config.toml
positions = "alibi"
attn_scale = 0.125
bias = "all"
init_std_up = 0.0297
optimizer = "soap_variant"
lr = 0.00292
weight_decay = 0.081
steps = 4606
Each number is 500 + 25 x the weight over its row's rms, rounded and kept within 0 to 999. Layers, rows and columns count from 0. Numbers have three digits each. The size before them is the row's rms in percent of the matrix's.

# layer 4 MLP up, 2560x320, rms 0.159, rows 553-640, columns 160-319
102:497502503499514520553508520468485482492505525485488466466469504515510521515489511487503424519492526492494493503484509530481510519495469477502510496492527490494504485505541485534501517536469500515530490512470526468502517487474536521527467503516485499485490506513486458462531493471515486467494469505465526509498548521435458465540547474533507518516523425509505544507522473488482475483517478475504517506510456530521524512492552522488513489518508525477492500496474504524523484500536505
092:491485531449535509492470502458525423526546477484503476521484507526474494519476529478501499472484495447516506540539492496508489472523469487520457474449503531491546534478490497517521510500451515460483499498522503469548492511495521461467515524473490492498512503545551523557492481514474500503460473511476523481502528543513473488491516468505479501400522516498522513556476483514528521497499534509431538479504489507515496494493534481481540515457489527475502489493498531472489495505481502
101:482493470515524451510520462507480511483501475510479507472534495494507506479473471511529503507475516457499496474531508463517525541512502506464508491514496484473503503509490442445480500502514490465529490502529501492521517530497498547520509499482504476501472471525474500487474491558521482518494477524464532481494484499557520472516494544516520501486511493484472509436503513515500511536502545486524481527495489501534488525484526504509483511476495484488453483503479542527509487466532517
107:475507529529526479473492482496488418481478504477481525495498533500487494478525488455472469507530500484518555530493564504470516543520463496514494526500505503503499495497500491539497559506447490505485466504532507537530526495502501487514525502493435511477524503447545516513543489453520464514476493469513485552477536520466511472474509503537509507480538484532468532466539472468486501464472463473534452536513482515511466456506523506531513484514520492519500518475495496509433473513494508
103:530506502485472513535482460499525481519539511488494523518504514527520499495514474508508514493499505513501507520471514523530490483453540482464522546507478456496475525470521505521533474475488475561463475466515540478506508498529464487475507499469476514488504460510506470557489496479473509466468475499532478540501490528496498476480492505543481524514466529488509529508510490456491480508529495472529519471453499534516507497485497503475532512524544509469487506473486490495470571526523512
102:527492486515492484495532477493489464549508506509489511529488540498497488488454496504504517504507466462494502506526505479499539464505556433495536483486483490533472469548458504507519498508469507516556482520496514514488524526499504509509504477486520529458514477488460525464484508484511515485526505517512473524507555469511481476506478433496490500501478561483493524506501482476529478492459485504503443513497546465463525538485503532478511491514508513519520445517496470536520499491493538
097:510530478475466475498508477489475488488488490523469502494493474482533507546544477517472518466533512503487529447489514468467468488487511488492560513504523484470457499494494527462486509532537483448473536540496503501496519496526452486527499535487524508461469492469472474509497469497532482504510494505502480481495490507479470478545455510482508481479439490525522500497490492473503471496483533498517518477508509498522538472484499499482508542498485452472488519460543495485507489533461474
104:500434480484560526518471496489527538503511538492506482503468447469519485481545515505465475506490509481496499451483497544522535507482451487506490475507511483536465499511519489475484521478492493497527505526546445506476498540500497484470485482505493509500528451507514535490521506474511510488483496484528564510488503508484476475507458498478478481485516504487477504463492449541516556537499501537510444469516502487492447500485502496507531519485504466471498503495496498490502495528449480
102:473523498526470524475504498498490505564497525421503519455545495492542489493483516521530541511564513512515535524515478495511434485478504466517514474497511483463488563542474503520528524516492539470493487485529501482544473526510485482530516533484511499519481554490504469518544510577487495524532471522484476473503519460544470521500530489532488486474506513487520467472478485529489485489507514511454551495530506521501524461515562503476493521491450515471525458474518469493468511506502508
094:500476522475507494492509533541480526496499530499491527494561484509520477477508529507477462476489477499537494477518510572502476463454518480499503484487530532500470501465535523466496469553553501480500447493489509471496529492501518490515507513524477489490506478458523512473519465508494501484458507506479480471522483539494510543495505515497472484516494533485507473513503524473484526496538452477488496464502486519473481479513502486492469526472490496478508523509492527513495445505496482
096:498473519508512511517517502529520527482512524489538512513461533525496510466423527495444502504500458505502520505463490451496540504574495540463491571492477506508494508486532481474497493492491521515490482493473486490496520516497482506499473536520465511511526465512454505505553471495491538550506524521446490510507488539498487476525472525493501489455476523482507475509499498524520507511466534498492524495522498435473489509543516472495531467531495509474523523522525471494509486493477449
095:531476484490489468479553547485509497510469509475509513500492463530505506510475504549530501485476497490551495517526538462518467489497526491518520491533520506541505458531493526472493510502479515436492551552511496466492501547525493509503501481533541518564503526491536508490534519500492533498541506474516474524446508509462529518525533533502474500486486540497519468511544500513514529502497476503486486483429483474523474517477510540503519525502514506504521468499515492494514494466458519
098:514462485536498465520500524511524531520539515507568458436509480461504529465466520497536501506494495503473524531508496530465519487478491523499477481490565497510519524476558470492538492528445484498536512496486494470432524524478489526536485515528479476509457502512475526496495527465483529479493472502475507521508478549475538509490528493542505513481489525505520518525485473532511488507494525460478520514474515501489461497485510466531533482509511516513484517477503506483502561536502473
103:493510489519499506486520490475479486491488486488476501456482485501457518550494547530502509513510508464522498514466473549512465489465503459503481441480481499512493488499500478507510501447506515493501504533488525504450551476520514481535508535513486497510503520506527501515497471471486468520484498514487438502485523504567499497472499486477481472551510481506475504496501492495492467517481517496529519479551562497506475541490481455453495504552485492511522533506471517460480466521481522
091:511510464516515510535493495488507505531498523504473443517489524489528506493487521503482475497495468456501466470486470491504489527501490522526510513530434504475488478501481516522521541495453500527466476463510546496481496472472502508513485482491506493490493498483489545486530482494513491421469542506533471459536502538494459501514581435509459500452495546497477515470484482490494509470517516524515458494477524561529460496517512497498460498498480508488494522478487502528529545482510484
104:511530484513558502497507505505507533520504481535506536461479503523491487463491512491478535527511484549494474496519490470509507482484504516488503511493466489492506453481515506484484479532518501479513544469544492503525506458498477517540496499500519463518516538561502514491525517482521477496489506506499529513526502533482474523555511491473504435529534518512475527501530523522561509524522509505476483467465503486507449542499515475553513509518543474484530488470479526513480469530504500
105:511490502532496492520435447487545484477483505524488498485479510519483488480528526503548514492496507500512492473501507524504515447531498510511479467482486474494487503471481492552521494526511494521490497491536499524501520526517487487502508468528499454511494499513553504500488499495507496480486489474500468529471495502507474473544528470486487447490543487476531479494488475454504507503495521484521472552487528518490500530544497511516503505500496536473487496499505517491454521487507496
113:479496488535517526509492492463552477478493431493478505504447542462498478467470496541512492471518481485464498496488474506543522507485495526500514489489520503495508511500553553504525529503523496498495506512513463527501517533464490492484508456491457508482494491489452513475520480484528522507499470446547532482508491460512524494500484524503506476398504458510550517501526490478520474490526489488509480501507464472497490520490465469530549533523504496528533483526455469495495483485479487
097:526488486487516485493486533491491525502534496502490498499492491487510490529532452458488449479484472490497505488493512547489534506521547493523510514494502471489504482527480513463542496542479463455538491490522464500498510549501528535494502473523502521478536538490470465479471546496519509554442532510511500488520504496483507498505486467543492459495505467523499541473499507514493558472482465471483554480530495509489531489478521465486483515484494522486482471448459517502500522485488463
104:488501507525511531491535497539501460505489557478504486477471462477494486440510522457536506509487498516485558550515507465506540522555545523505526487512463447531520546545532485505504541510508504490466472468536515479514482485509481479488529507528543487470500440448487465478481507518486494483466545498502515513501498527483507511511479489444493518508492505518521521514510471474499517491486433487491478505513499507512470476536528505552504489499508509512517450495500473495479508521549493
099:496516532518487501502550534517485492535464509498485522502522460498479546496475481494503475528498504510547486508494491486524501484491500514456502465485472498518485554458504538515516491517487470515509492498480476510504487508428521557506496498581471519471555469482516462501499505425485520524521515497484484496465521500517500502457504515496458505478503559482503459518468499478499474493459527497495493515500476500534468463528523482504497484515512493526450527505534445506479562461471500
099:521527493520446466539498492475514522505510528530500487462457507491479513474487516511489514494532501474470510478483508513479507532464467485489509482509511567526505475531490463525470476472510470498534456534465483472513477506442536502490507508527500471511469486531493524492499524484550470509488528503495504491523482541479484529517513492522489501530443507481482511505468475471485527451491532498472496491473508493530525546485511429471516498493517510469492482470515496475513491519522472
106:508452427461472456519484517471498513492477517455473513516488505486486466523510539485508506485492499497502552511484508448513533478511496464494539483515454503514431545535520527501505484457482518510500509515481495456482531513531484508531509496500502494496491456504489491465508496473504514504521521481521482471508568514461501520457508535487498511473431505488480493459523461481472475535513469513493500515502505470510512509476482468469552498509464475508502463494469475516491551498542487
099:521559498520504496508488494472509516532505509455506451513472509484528511473511476534532503472504458495481507530487496487524511512527462528475488542488513495489515488499524507485478485524469517490519509512480484483512496509500551513511525519542522486483538494485527512488444507496520568517511502525481481529522495501465522548484470535485516509504476501506501482509467485470525527422501501502534448502506519488475514491517515489512522475495474511520520500515528483519496531492492487
100:468515500558472453494511460495484524503530488506478519525497516541496505513504506563499527508480514483517496463480501536468481500468465479526476546462515493533486478491543493481484534516494474505488512514512525478479491535492500484487529513514460507478494476479527509534469540482537508541469556494471532506485479482508494494549543540517510501486519499480511524505508470458529520487530458536508474546491457516474527520472526471485584502467485484464507499539497491494518535534496509
092:447504494514497515520473490514490516526483515493457526485504508503510540532509482543475470496486490519465472514499496504466501479517472486538521482526549483485550470494506478526493492536475498472478501476480491451512537529522522507490503490507499486480501504521485509534549500492500446465486501502447489504497495514485549530456517460477511462462531506496464521503487473508506484475455505446535485522510502484520504511530506523568477460489485456525517503559493473517456550465501516
107:515518517514515449474502536518523503483495511494504477481476455489547480490471514463506509464487499485493497560521519502495473496474493471453473510522509472471498552533538476555494462494498519511518503487424501490465494521499555478446492481500539556509498513496522509489511545478501512486506484509533510460549481479489505489554474483574490485512496554505473518485547513475494516456532481508489516469517518455492524499506470509524509510462495501532482539487529459501478519506484511
102:494511519512511538478537472533494512538483483514497463498480483475499495469509523515547455531523493492494478489499477519496485475493514511475517535522469505500483516512500511491482518475534544521513500469485487497544492483490534514491544499506525451476474493487503498514500499500504548510508503431481505488516517528498469503482515489519514501519469489505464526512515534509536488529486458480492512525494505479521524529494491500499480492509479502466506541532542509496507505528484479
105:522505523487499538521514488522536520505506507523526469470476521531493509509489513513508504513519498518477485483521443452494521461543504502508508507512538515491556498500528480490527488499506457514479459490519522521516490506460512507462489447437490521516454511490487538504515523532517511538520514492576486440475507450478507475474431517546498539496490466491491495455452462449531484507523493517499486524496481482516528483516522493513492519452545500469490458467443492481498500534510461
106:487496507540480505465520519486502531528515514478477523515512521450502534500494518511475487493495525529492467516472521505486446493468502502507456462509521479497477475500502477528530532525526508463514524514466481443515501481473531529492491481543481458515473494473519484536455546525507476541504491524478476491504520539490543470516501487498544539535488474528535511501541498484585482485495489505465516481520483459514494496499507506485524522470472481471512459498517471482503528508494520
099:531448453510519433545514479471447467478482500465530493448500466450470446490498561466472504548467505498514499509486467497511508493535493485482490521484492487499480477496509484500491485497490530508512520521506524481512484497520507486526505484487529549505511491542522450524493469511480501518456540500538481480468528502492480485468465490522500478585471468529519531483534496510459485491504540481487515470510460451531493493464485507477514473499485463498506511512489508479468512471518499
097:474492510474497489479452489453509519513507550488494513510499505523526480519510517513508503457504488506513519495510475492508540514514511484483528498505529514488514512521497503472513503530527500505469487473480489456509580499497494501510508472503508494499464513514505505493524527505541478474438494524530503511472539485530488511512482517513462546493564532489484524518511466459489514539504472489479512492501491572505454486589471494520502509474496472515499523533493523533523515544491470
096:530480493492473477539498479503505506525469479480496539495510486510492505530494492514532489521513498496509514498518483504441554522517527524476504522527494517527516526497472481469539489514504441541441550474517500476477499494472466468522492511428483503512532525464511468535518491479513468501500487536549445481462505498493524504523490477492486491488455491494455527489497502484484509519514505489508500502563496484489480506516471475502534499479520470455488506508510487475513476528536466
099:464516490501519500498504506501474488502521501481499536460536490468529505485463532532505513503504511526557472507493504463482509516501528457476500501486516570491514497479487510470455500504529527476488504501469506480538487474484505478477542486545515537500553502518522471459507501513517487487531509480468471497509478452502491491509468478482475493533509524466489515492487513496523526465536469434527498506514457523524480486485539503480495460522522508488530501472498488488490490460455490
100:467480465501520461561473522483494505492478546566495522460481524519502545498495500537523498509517417529492480515470508550519523480497487512498517497529470542473495519457499549545510500497550527484500487504487492508483494481464487517517532513519515524453505540501523499541445518498487483485515504489507453500483475474491496484536493504523442541476474513504492525519477525525508503470464526496509515470497508489524524498487515529505472489515467492551481541504528529516496476546520500
101:500463484505523499474477492478507478533530534506479462541499468518480515511467532457475525457479463513514485505520528492490507489507511484503488518487444501440470521485503445465458472460450505482494483517483472530498506516520553496459491484499491500475553490466490502488504504511523503518480531474490522535544515511522517504473528472512486438527479510501511507502483477454521502480526522479518474540500492530471520491469512512422510504515504472509481500491467474495508540500526479
086:484489524515540456503484467498501487520469475507523515470528493485478461468495483458469489511512524498496482473517473499498501507477486533553515515519474481504469493521544496518488495498453458440524484504520474450508462490493490492519493467467509534498478499495442514522514496515476483491450545493471500452539493479490508520504490549515523517514496532522526516472477508481511461515536486522453499499546462562501564469478495499475456480500507463520458506495502490527539453450484489
094:494531482513518530489508511482485530518506532451500513503479505505473490478511505515475532466504507519489514508502526477484485491561458521502491485481547513498541528531538466473494510450487495522490502518476519512457484502503558495498448517525498510481515489478518545458518529494464511477500479434501480477513478510495494539479537480468461525523477521477475489507490537455515438520486495481474426492506491538492485508486501498509529486486565524500483506487467504503513536513449456
099:504503492489518495489506527506527516503473507483466525471502502484520491481550464511479463517499502539510474490495483501472490529547504524476475507488549472501536463550504450480449518474484493461465509515477458468522488482528527515543495517497479483485500514525530572521468492527475542541491440482542479490487496490505530515512484526467488507500455523488482499445486484528492511427519495493499487520515490463528499500509492513561521522471532516494460550495521474531490509487501466
098:502464511485478483524489536507481492514506458494512497485466499510492504520459498493454509506458505496488510541535507495445466493467478510480544511512513503512537482515507493516484543513485502505498500530458470432495526515518539483477492473496501461506492490511487501503533484450497526504529483522453474499512523482493519494523493459441527488464499533538514531474504470504508505540455460510505518518519476505488505507485505508487506486519560518460487491490536546483555528427512445
102:534489472483486485535460475490490453487446544499457512488525496500484544497542492488512521507509491482503485499507488482544530521478520459508515496471435540472498511547509520468502483495470517452493534512486478487519518491495512514504520489492537531493492474497482494497518501552491504557491523484514534501500528530525472505525463443493523525504519538432478447502515471500507490457487490494518488509546519473507476514510475488536493497463513501481536492524464465455468511484502475
096:483490491515542507489535521482491498518486488479484513514486505537539495506504484488484496508485531480480518554548557482491498508519511446488515504507505489535535460535476529480483513547493467552490500490483475492476516512511499525490465533505526492472518540505485523551506522481486493479496504506499480484484515490518471530543545495452454477499514509470491493514509499464523448468519520451526517533552511471485523498468550549494546492520499459475505501495540496521497563515529500
104:454512541470463501497501518514474514524495537492499483516433503462493517477556492484527498482488514450494474513537498544534505504552517475478492473508495479530529517504505510523491504476488485474513472524535457527490483488474490500517540459482512466497518492529538560470450520524531483493482548525513500497545486493492495466507506476501523484499510536430492467461540492494508517453499486514493493515465497442515516545529436523528485481469524458486468476450484533496528507453461480
102:480500533521490517485469455481519450482488506504478502479509496499473557491475507543495507488469553502515506494493512451501453539513504485526458531502506442577512538479514485460490512462491515500499514529462524532512522428534502501479548504529518515476476500514466510530478490510488504499481507488498494461450500517510504456486524441546511478525507502492494504516535471470501522523529477518507497465497482505538475549492530520540486500507495492490504513528464445490480507437468498
104:526506505495563501463482503444511491443484498493535490482532495486480516451522471497516510491525456465500510518548484523473537524469457489479517518521465463489503457499513529544525522457479467506468519459514484517531501510488511518517486556517493500480477552495501497511506483439493481486494515497513519452493437483529483499441452478512468498484477501526441473446479515497579536467492500512505466487495503466484532504512484536492496537530503507480503539520545509505500487498527449
086:472536452488507448496509487471498509481513516513533501461496483520441462494503513541508481472513505511526505454449493475476470506458504510552482466493479495517496534485495437463511488499459483522542481503492509525450461500476532479489476529500495504466481570488497530454496503480478520504504492518499492498500486510511487509506510485464515533503463535497506493491468534477523557479501499457505484480529502510497468485493495502457505567493519515482510494516501518515496483507517498
104:473500509590505540475492518488515543489510509499475518532479529476521537508531529460521500511497490464522506476514503459494505488480469503538533516454515511500493528499493515488526525517497492482504502454486486490506485451498501574486484483499524494461485498545500497498465504523501458516485542517512521468500470485482536487489507473513541526487519511509483480486524478460518481507510497473506490491562494482511465523505478480494510507512500477491490509534541522527523507495464584
090:486471428496531508512504462511496527500498502487492483466492465501479530490513513524488480487490467491533552479500497494533492516467529518501510500522520476555502499512536480489519496505477498512504480492494484487473499518518487524507526540466517498502481444563504451479519457553485489522496528525539491543486498510483522519453492520516509525513516496511524525513510485469491478482558515473542464473472480482521502508475498494468484531574460462488417515508494466507512536482544477
101:497506508534533505547503497491481478504484546471478521489489515492525547501510478526535549502514539495529537531494467469459538508516522485548488529471522556519473492487497473516520508476518521520486518495512504514554486518505477515536499458510512517498509535489443499506489481485482487475460533493509519495502461486510499499483464463468500491514499449499461469498515454511520522444504496514542513506509502451504509442511501478519506544527485471449504482490481539469458530490505527
103:515501522493479501456520482488530506512514515492532484513488509493486485472527494446448507488538487494535541512505490541482564507495492540522474499535464485548514481473518498498542507454526529515512491509473475498479552539501502509541477505466499528494503493465469517572457498471524528524506504477497476486528514483511505502533455501484486529511487501505512532522509496481507454478502500503506537493523502486505525519476519485530524472462523476498494497530525503490465507453507424
102:518487492527497488477471512483500486490477513468481523488511456510548494508551533496475464459498525462499510520468495507484479474513499507530462488509460459536503479544495501448537512475506520502471512507500536454483553477532528507467544504541517507485509530509503516513526513418473444501515504478498519531477499504480499479485514503483519514527491500488507514473540483488501513479471492475544498500465487485533490537521537544488457503495548499515519482499514526455534494521462475
094:485506444513538462473490491477504520500510478479466484475469458499519500490470513488518486495493478479505550445532497475507467529505493517509505525498504518469443528523511517495491467460509481482476501459536547505436482491500475558531509494510493451526509515497556506531465496504473485503527485524504488493505430450467497505518497497483470496492532516528522491565525477485528484538487519483519490505462460478529495532471490537494516502521522482513499466536491458527533489501503516
099:508501509516548481495508489529537486515460540522470475527507486462502503489488512536448514503508509515522553509506478555488521493519478474499472507463504525484521486538489510476500488473494512492503500469503496520436519504484489495521482504516514464510517507506493521542520468470497517517484508485532522533517466516488520459519480535502492494498518501503500487509467506521506506484516497479494503532463478516540485497494515477536511525509493528472486534506526517458476484499505461
112:484518542469480490461504505520510505496492493501536514504482501510538506482517501537492534499512475490477500496463534507504488469486487490491492489520461518501491499537520476460509526519535523511534473491453502509467480477515486510512554503504494501456541493501508518518500487475491502488491495542547487474477488498482526537515490451510485496493502530522450518491538457499512492517480473493520510457537539499483518472486566459468487460515488537466534483457491473488455478513473555
094:514512502535507506484517490510498502444476533495519527505526517517511493503490514495470557489472508483481490512471476498528514502496512465534479466489493505521506501466545496548569469469465493496466508520549490471540509548486479517560490493446481568499565501527528526511533494518536480544514472516466520560517493505483509496476492490529496522482514475517509531485477500487526488463506490505527543506445484529489544467494524503508522504507515497507462454532511505484524522507490499
106:519505494508527479516509491492503512524533546534502493508493485444514491518492514501518537513515504520512529506475521488535529469534479516495484492488479520512506543468525506486452470488469491529494489512471482469529487502492498488491522490571463509524485509527487501530513488468468501532519496547544486517517482464575525505462510485514486465482460488454524527499514455490556513477534461525495515445485474467498503497512509500489502509556486522478518500540507542503516564528521527
089:502507481541534468547498477495523547563485517505518520506498489550559530512496518538515534492541512554452457514525455504486474515471499550503497470513469484522495507504509533474535456550504497508514525482504491505485471485540505466519522454511502460523489481511486565485570518511455524503475506482491481471473456491502483447521544514502489544481508537478472524491490522480459467481484538495508462499520496496517501497523506517458532505500490524487477507499456508498490503460573516
101:450498517507485501478521465520523512535472473471489456511451444487513481496488511481466481505535527499478493490468480555483519483546519510463486525543481498492519518503486531500535495500517499514519499532446524467436459501497496513492513485489468529524482502532503506521500521509490516514472439473423490522527480501515528489490482504489496454491492492508501461492490508576533478504527528439520480523472511491519491497512522486500505488488497512505511508498472513444506534524440494
103:486496528510459479465512497500535498501510479512530492515509512510554470500528485439492547504503468469509494553476490522525535484496451480520528487527517481475521479478495538506508511516480505532486493515507499504507533461521533534508510508483522520500530482489573486489488551509500480544465467491525482539472499491525537467499517468511510476492483483531480525515475541481530513485503499560546493504479497486478524512478438523487494490473540455454512507516470540491533509475508528
104:508484447482477546488456527504485508506496514498458506484512521494489521490522510527513504531521506509464489502506527507484531496504492516481450549485469474494518523516546493485493494456477502489537477504486470518521451530507514494521490460475511509489439546473540495475529487506524518484489489512474430472504482527496541500544543513511480503500501510483472441454503458459465478489485479481530521483504514481499530555483490491497488524510458422507467500464471492495472477497508484
105:504493538517497462534518520492545508521464466528477489457508540476485515484491498522513508504510486505493515524494501499528489468504507512473506479531526524520497523504473466495464509530474512485485517504479471508510524524521487468486468472503503472470504514529519500519502519494471476505436512491497469539543498480463504539476462471493537491499483556499509482571598519512498484478543538463492509499499422521511501520506539507503501493486458502478481523529520474514517492509543476
099:493470501507540480474503497492480581557496492492508480515459464479543469504486494505545501492506474511508515492512492477498498516507529511497535492494484521525508474517484503446470450503500516501486480517496518503513506531499508531517500518446514492557467513509479550453466527526501529498545497480464507433504508495518464508501484497553482509446507556479500489459549469485500513502503466452506518479489501475506498519530508542520515475477459503455504510507535542488384478478458468
105:462543504473530518492476479506529522492540513517491488508517485485510497497490573502495496457527470536537527504488529524527544512524517525480481476544497515522524507485507504557500543456446478531486509481498485511486486532499491508536515476527484491497555486572502503489515509481473468487458504520495504503530454441521483479520493470509491492538547480501442500527507495495515491507518485493484469531526495520519483480495486466506461501461514522516485482490498456502511502504522543
105:494502519504494468504521529530519450489486491484488485521495531488445510439472478511526491461493518490508470482499508505485463514509465526493479463542472480505515518513494562498496534468489498540532513496520471481513493481497484501519499507439466454436527476515522482487509524484545517525485468461500460483452496524494463471517494527504496476525485549516488544537530476481487486507527462533515472501530474482460516501503470524477484506484478475514509475520506461474528502504497482
119:501539527516543469536521484548534491508482463526514523488516504499490510528509496497476478564544537492509520421492510517501489502532503487495569514514461506510488505539452471459483467449529485468521499487513505499522495439524480532490524481457512496489541496453475523510559527539498475502504512499530475508528510547532494501503506518499530516505481523491509472528514501534518485492505451478459525510512464500479518489505483491516484498512472509497526474507458479532502492532491496
094:505452532447550503525490491478521508490519548489578479485491469504527494535547494505469503497462501460551478492501490482573486525480536477521515460508494495526498504514471487512477504499513520482516497468554510518459481501518554488435508491526468520496492531532509521521484493465470520487481475489453442512480485510530514448511499516489488526493530482501484524500493479511517514489465488481501542472456513512533513518503516530521520529479460471470487475514541531495474547517501449
104:482516507520474437484486540484488512519490480511473532514504540452484503508518502534477462528510492488495498519528505492525537512501455478515505513488508519515517516508497474532494475522500457486522501520499477459518458513478500508509565466500490485478504534508510524479518480505538498483530561480496511476513489503500470527528473459451510473486503503476498543540502474482512481533557490510484502467499533490525518455521495495480516454493507460484517513537537493486484491444508482
097:519523503515489508465537476487534500501481484508479502474477503524503528485512492488521488528536463532492505508479500522519479477503489481512556498454516489501515511474514509528511513522510494472475505514509521468497502507496511474453512513505476513541553526508520485474504478473478485468522506503541514486487469495493508497520472465480479500496492518513494483430469522481462516487520501474477492494534485504498519570517440501445516483494516510544503533510547525533508478521479477
109:495525518479541523535500485530522499536492493479547476535515510461500508511511497493473515511520504483546531509519445550531455542493507499487511466518529514495454482515517478494534505458505478534512441484496517485436486517512486523461528500488486492516519488468481485537523486505542502493494496491498517469507477474505507485460486489480511547526461497491496496561528516489483490503520512508542523517488529533517451523514503483540501502427506489451499515474467518512513532488499534
103:483452434501460510513469517512497447498499520510469435514510492445483531503515517457502466440498493504516489513490509508494487482512467497508513550458540516493482557475453485483540513511497493593528475462497534501484495497553526495458488459504484510539492505494506450473524490531511482513498481450557478479510517519505485481531508475525490470484530521508502483504530492544511485510469499509500517508499498473517481529534503523481466512521508514531517500496506470465475465525485481
111:502481468562513501510511510513490457484517495491541487479534497485435466469484523492472511473519489511474530519468496536488510526500501458568494512466537508511474477488472552520481497512478475503457518521498537494537471490534462530512552504489495488513466507493491500472530452496480504499516517487506512509510487520514514483453537462467537501459532500470504547505514514484519508517519489528459521496477485509549492519486519533498512513470487543460497495515496431497500518510533505
103:554469514513583509522502496491598466458490494494469535495539482477502505516495523513470495526525483481492485510513500466540487473486489513563501505516504497498520470501554482466504459510470501452470512475507492539506513538472485509525479498499481504515488493455480506484529500502473499505504517473476541555510538443539503494504484507527504524500512469473511516513463523486502482498513511513479467512489503468477501451529512506461494488440520504494515465449499513460528488485487553
104:508507482489511524526506524484491532481505511546505435482526493487488511474490511500526492498495468505495535502517508500457496523508517512502488499490517473510505524482500529521489496485515530512469499525496515462476527490495497457494513509517461530491466505499511497460509493460509526557502546487497486513509478487489534516478466481510496493499512497476469499508533525492490522517528479477454526479482467489522480468520487481451495454503496513510492544485494445515473517468476509
108:513515523511488523497490511525495486500515500465473468509467508477496470490493507493504496541483449522537498524495515471540502518446504492496508470502459526472512496524471474542477513497491471499551467499439527512539502508500479533527498475525503506497478467486493491485502502500503518487508538471534545530496469502532476519499502501469468460462467490485528508474472469487493525484514510526503528483514526493515517563511486496476541488511526512503500512511513481492475507541497498
106:483445493433499496481506462527509488532545530473507480525495502484488493476484488523503519494483530494518513486519487506499508495504531482492513481450523511484516493491477486500524538480477505554420516517517503448510533501470459512492501481468476475520479493528526501483517506482473532474506485495490528488526548502516460483507535447466463511554516505527473475469536508471471523513491506498522492500536533459514525541494514466534513501494545477520491491447517505498506510539490485
105:485458539482503505527486486465520524510530478519456451489547489540469491512468497489494499522472459501482533514485491524521462524527531482528497507467517484522484511426483543473563486496509465473559463505458461516528476479535510530463510525497454528557508511485506515475500470499509519532480490483513496538508506448520508503523497486533525486499504485514521505527497505473516524488533476520477459518504521533531529502484498473468453523455477478503487512473498502502525491496520479
095:494466502479511443503493511496492527490487509555463482505465529491517510483525464527480461476536477504465515489484529481505509502525491441516503504491574484481494549506470505510525479516493496470499493553487525443473489511462494481500502476473465479494486484495473529468484492474567516516492499493491463516492455570482507464436530513451531498495513523476523470479521507481497510510514465537519515518490515480539489526491464463530508460471514510504475502493515519458508507479506487
100:495505492502499506481512493488491502466495525547522474495480457474458476485505468487518463502530506468500510472491501487505526546548531519467522462485467537452488470468518527497494491519493499489475481505491464495499501532486500506550484470476490498500508514486479501506494529492464510517459508509463454473493426527498487515545463455493468500465506509449511529524503487501474458478500543485476526533481515503484557512488487536495489499485482465509503500548528517506494523485488482
098:479530508452540484548534523515447496512446497477498508423464474475486539521490512439476533526488486479505542463480458496466523522483535475497505439491483554508488518443498501482484514501494465475482475510541480478489502497498470495499483502540524530486465503545569512470476539492473483500504486464479466522468505524499509549465474509498461443500495542482501509556489477533554482465490505486510520464498502500501494500488553506509509522534504535538480520485510504495483488520485530
102:513492514536496565535464499506507505530503527481499490523506458480473513485472496513514521488465511542488526466487505507525518469517492480482487510528475461497518512484485517467509512471487494515545529541499483508503489513515457520525516511494541505549483562509514482448526513548431517507483480517506473496494537546506516473538481516515499508519491513494480462490507467459467468470497538511481508503460494486543510484511529507509478496507497485492450473491487492468488533506510531
095:529501516482496514520490527493516544512545490492532519496499498564511529549434489532504506536528517476499584503483495545461513523528500511498499530489491486556538497471516503509523501491455488521497487517518467463520508493494502489509475542536475487483517524549508471526499466474470462525503457515509481513487511537472513476530509513512491491479537504533513474475509512454524509489475524504445507497503516544487505523502518499492509463496520551511482487498502520516478515488520533
101:540591458506487530521487501488476519535496521453515493517478505468511508519526496489509474480520517476528497531454509529479459492520496493502488541506524478529529514498532497498534442531512515468474490454464512507509507469512506536481527555532491497495460541438527515481500468526483510488485530425501492470500498497524483540491476532485473497533476493513514481468496517470497514497509485494514476504489505510492505496500511490506560512495493492461510485517512489496470503501485482
105:476519485481515526496544515528486496496502491464480505448508535452528509504465555492499515465512504459513538489455464535514494504481520477480449564474497458477492492502532510514529487525498459471470485497486508517532559525491524483453524487529442544458467521504490497489471542503521492505509510494511477505487493506528477484506489516511542499495503496513523527512495495475492490495504439531489467492466504553475511478467500509482453502500551494495513515436472522519497500499514513
127:505473490565476460492501485542534522512555511505549452441519512482497560490461486495532496500507473499479515551521481526497522492509495542479499475484534497529521511495577510502515496513449493490531504485485472468447518537479492547536487527526500460486474514515491529481491527461443515482527501503512502521478524563453502507517559484534496501465474484500483537539482498521515465508491472478503519494471510498494499480489492487515543496511531515478497503501495536514519535521522489
097:485490473444543514473528519504503471476495473491541467500536456498500468454503473480493486485522515508516479475485501524503486513506532469522474468502473508487519466495530508494550523508480542461537460518460518495517506500469551503518489542522489486536474499493529484466476501525498496543496468504508478492490464507520537458515528445555495512510489473479517527456471507532534482517475438457511487481514528505478499516517479495523456550518500513488499513466546451533529465532471490
102:494471466473487494505504503513536512513517483535518491478497525493463494527532477507493487527525440490472482493532495500498466490503520517509540491484530490459478542530520531501540490540498551507510498427535460523461520502483487441478520517513495538508530478525452489517539491522525508523465478467497499498495502500527512544450482496535462478508523447564509509500513503491516520516508461448491570509482477524511501477442517535490503481512498513500477491494487461489491486509498491
099:483498541498524518529496515509511538460510444456526502473501496490504485504488534491546535514515486492495498495528456479502476522516520474485521469535479485494495486492515514504503490480504456510493510507489498472486497473518461539503498483496508487485466482503502450477525535516523499492526499519461447539496474498480466520487522472533466531494475533428511496545504527497510573489487532489527460523503499527483511506476532474486467522515486481457450518467512435517476499497466468
101:487531525517506486506547535518531484550492457480518492518514491534501453530505489500532478504505527526536460538515486532508501486518457501514487492523531500492519461494502528493495474477525473506487463492506458480497455522491509518467526546465528513493507494520449519496490495494488497534464523499521484491465538506487574509546531489525496528469497500455485496464488493481479499477494461521516500474477540507497529511543524498476461551516463482499468535513532476488542500554475490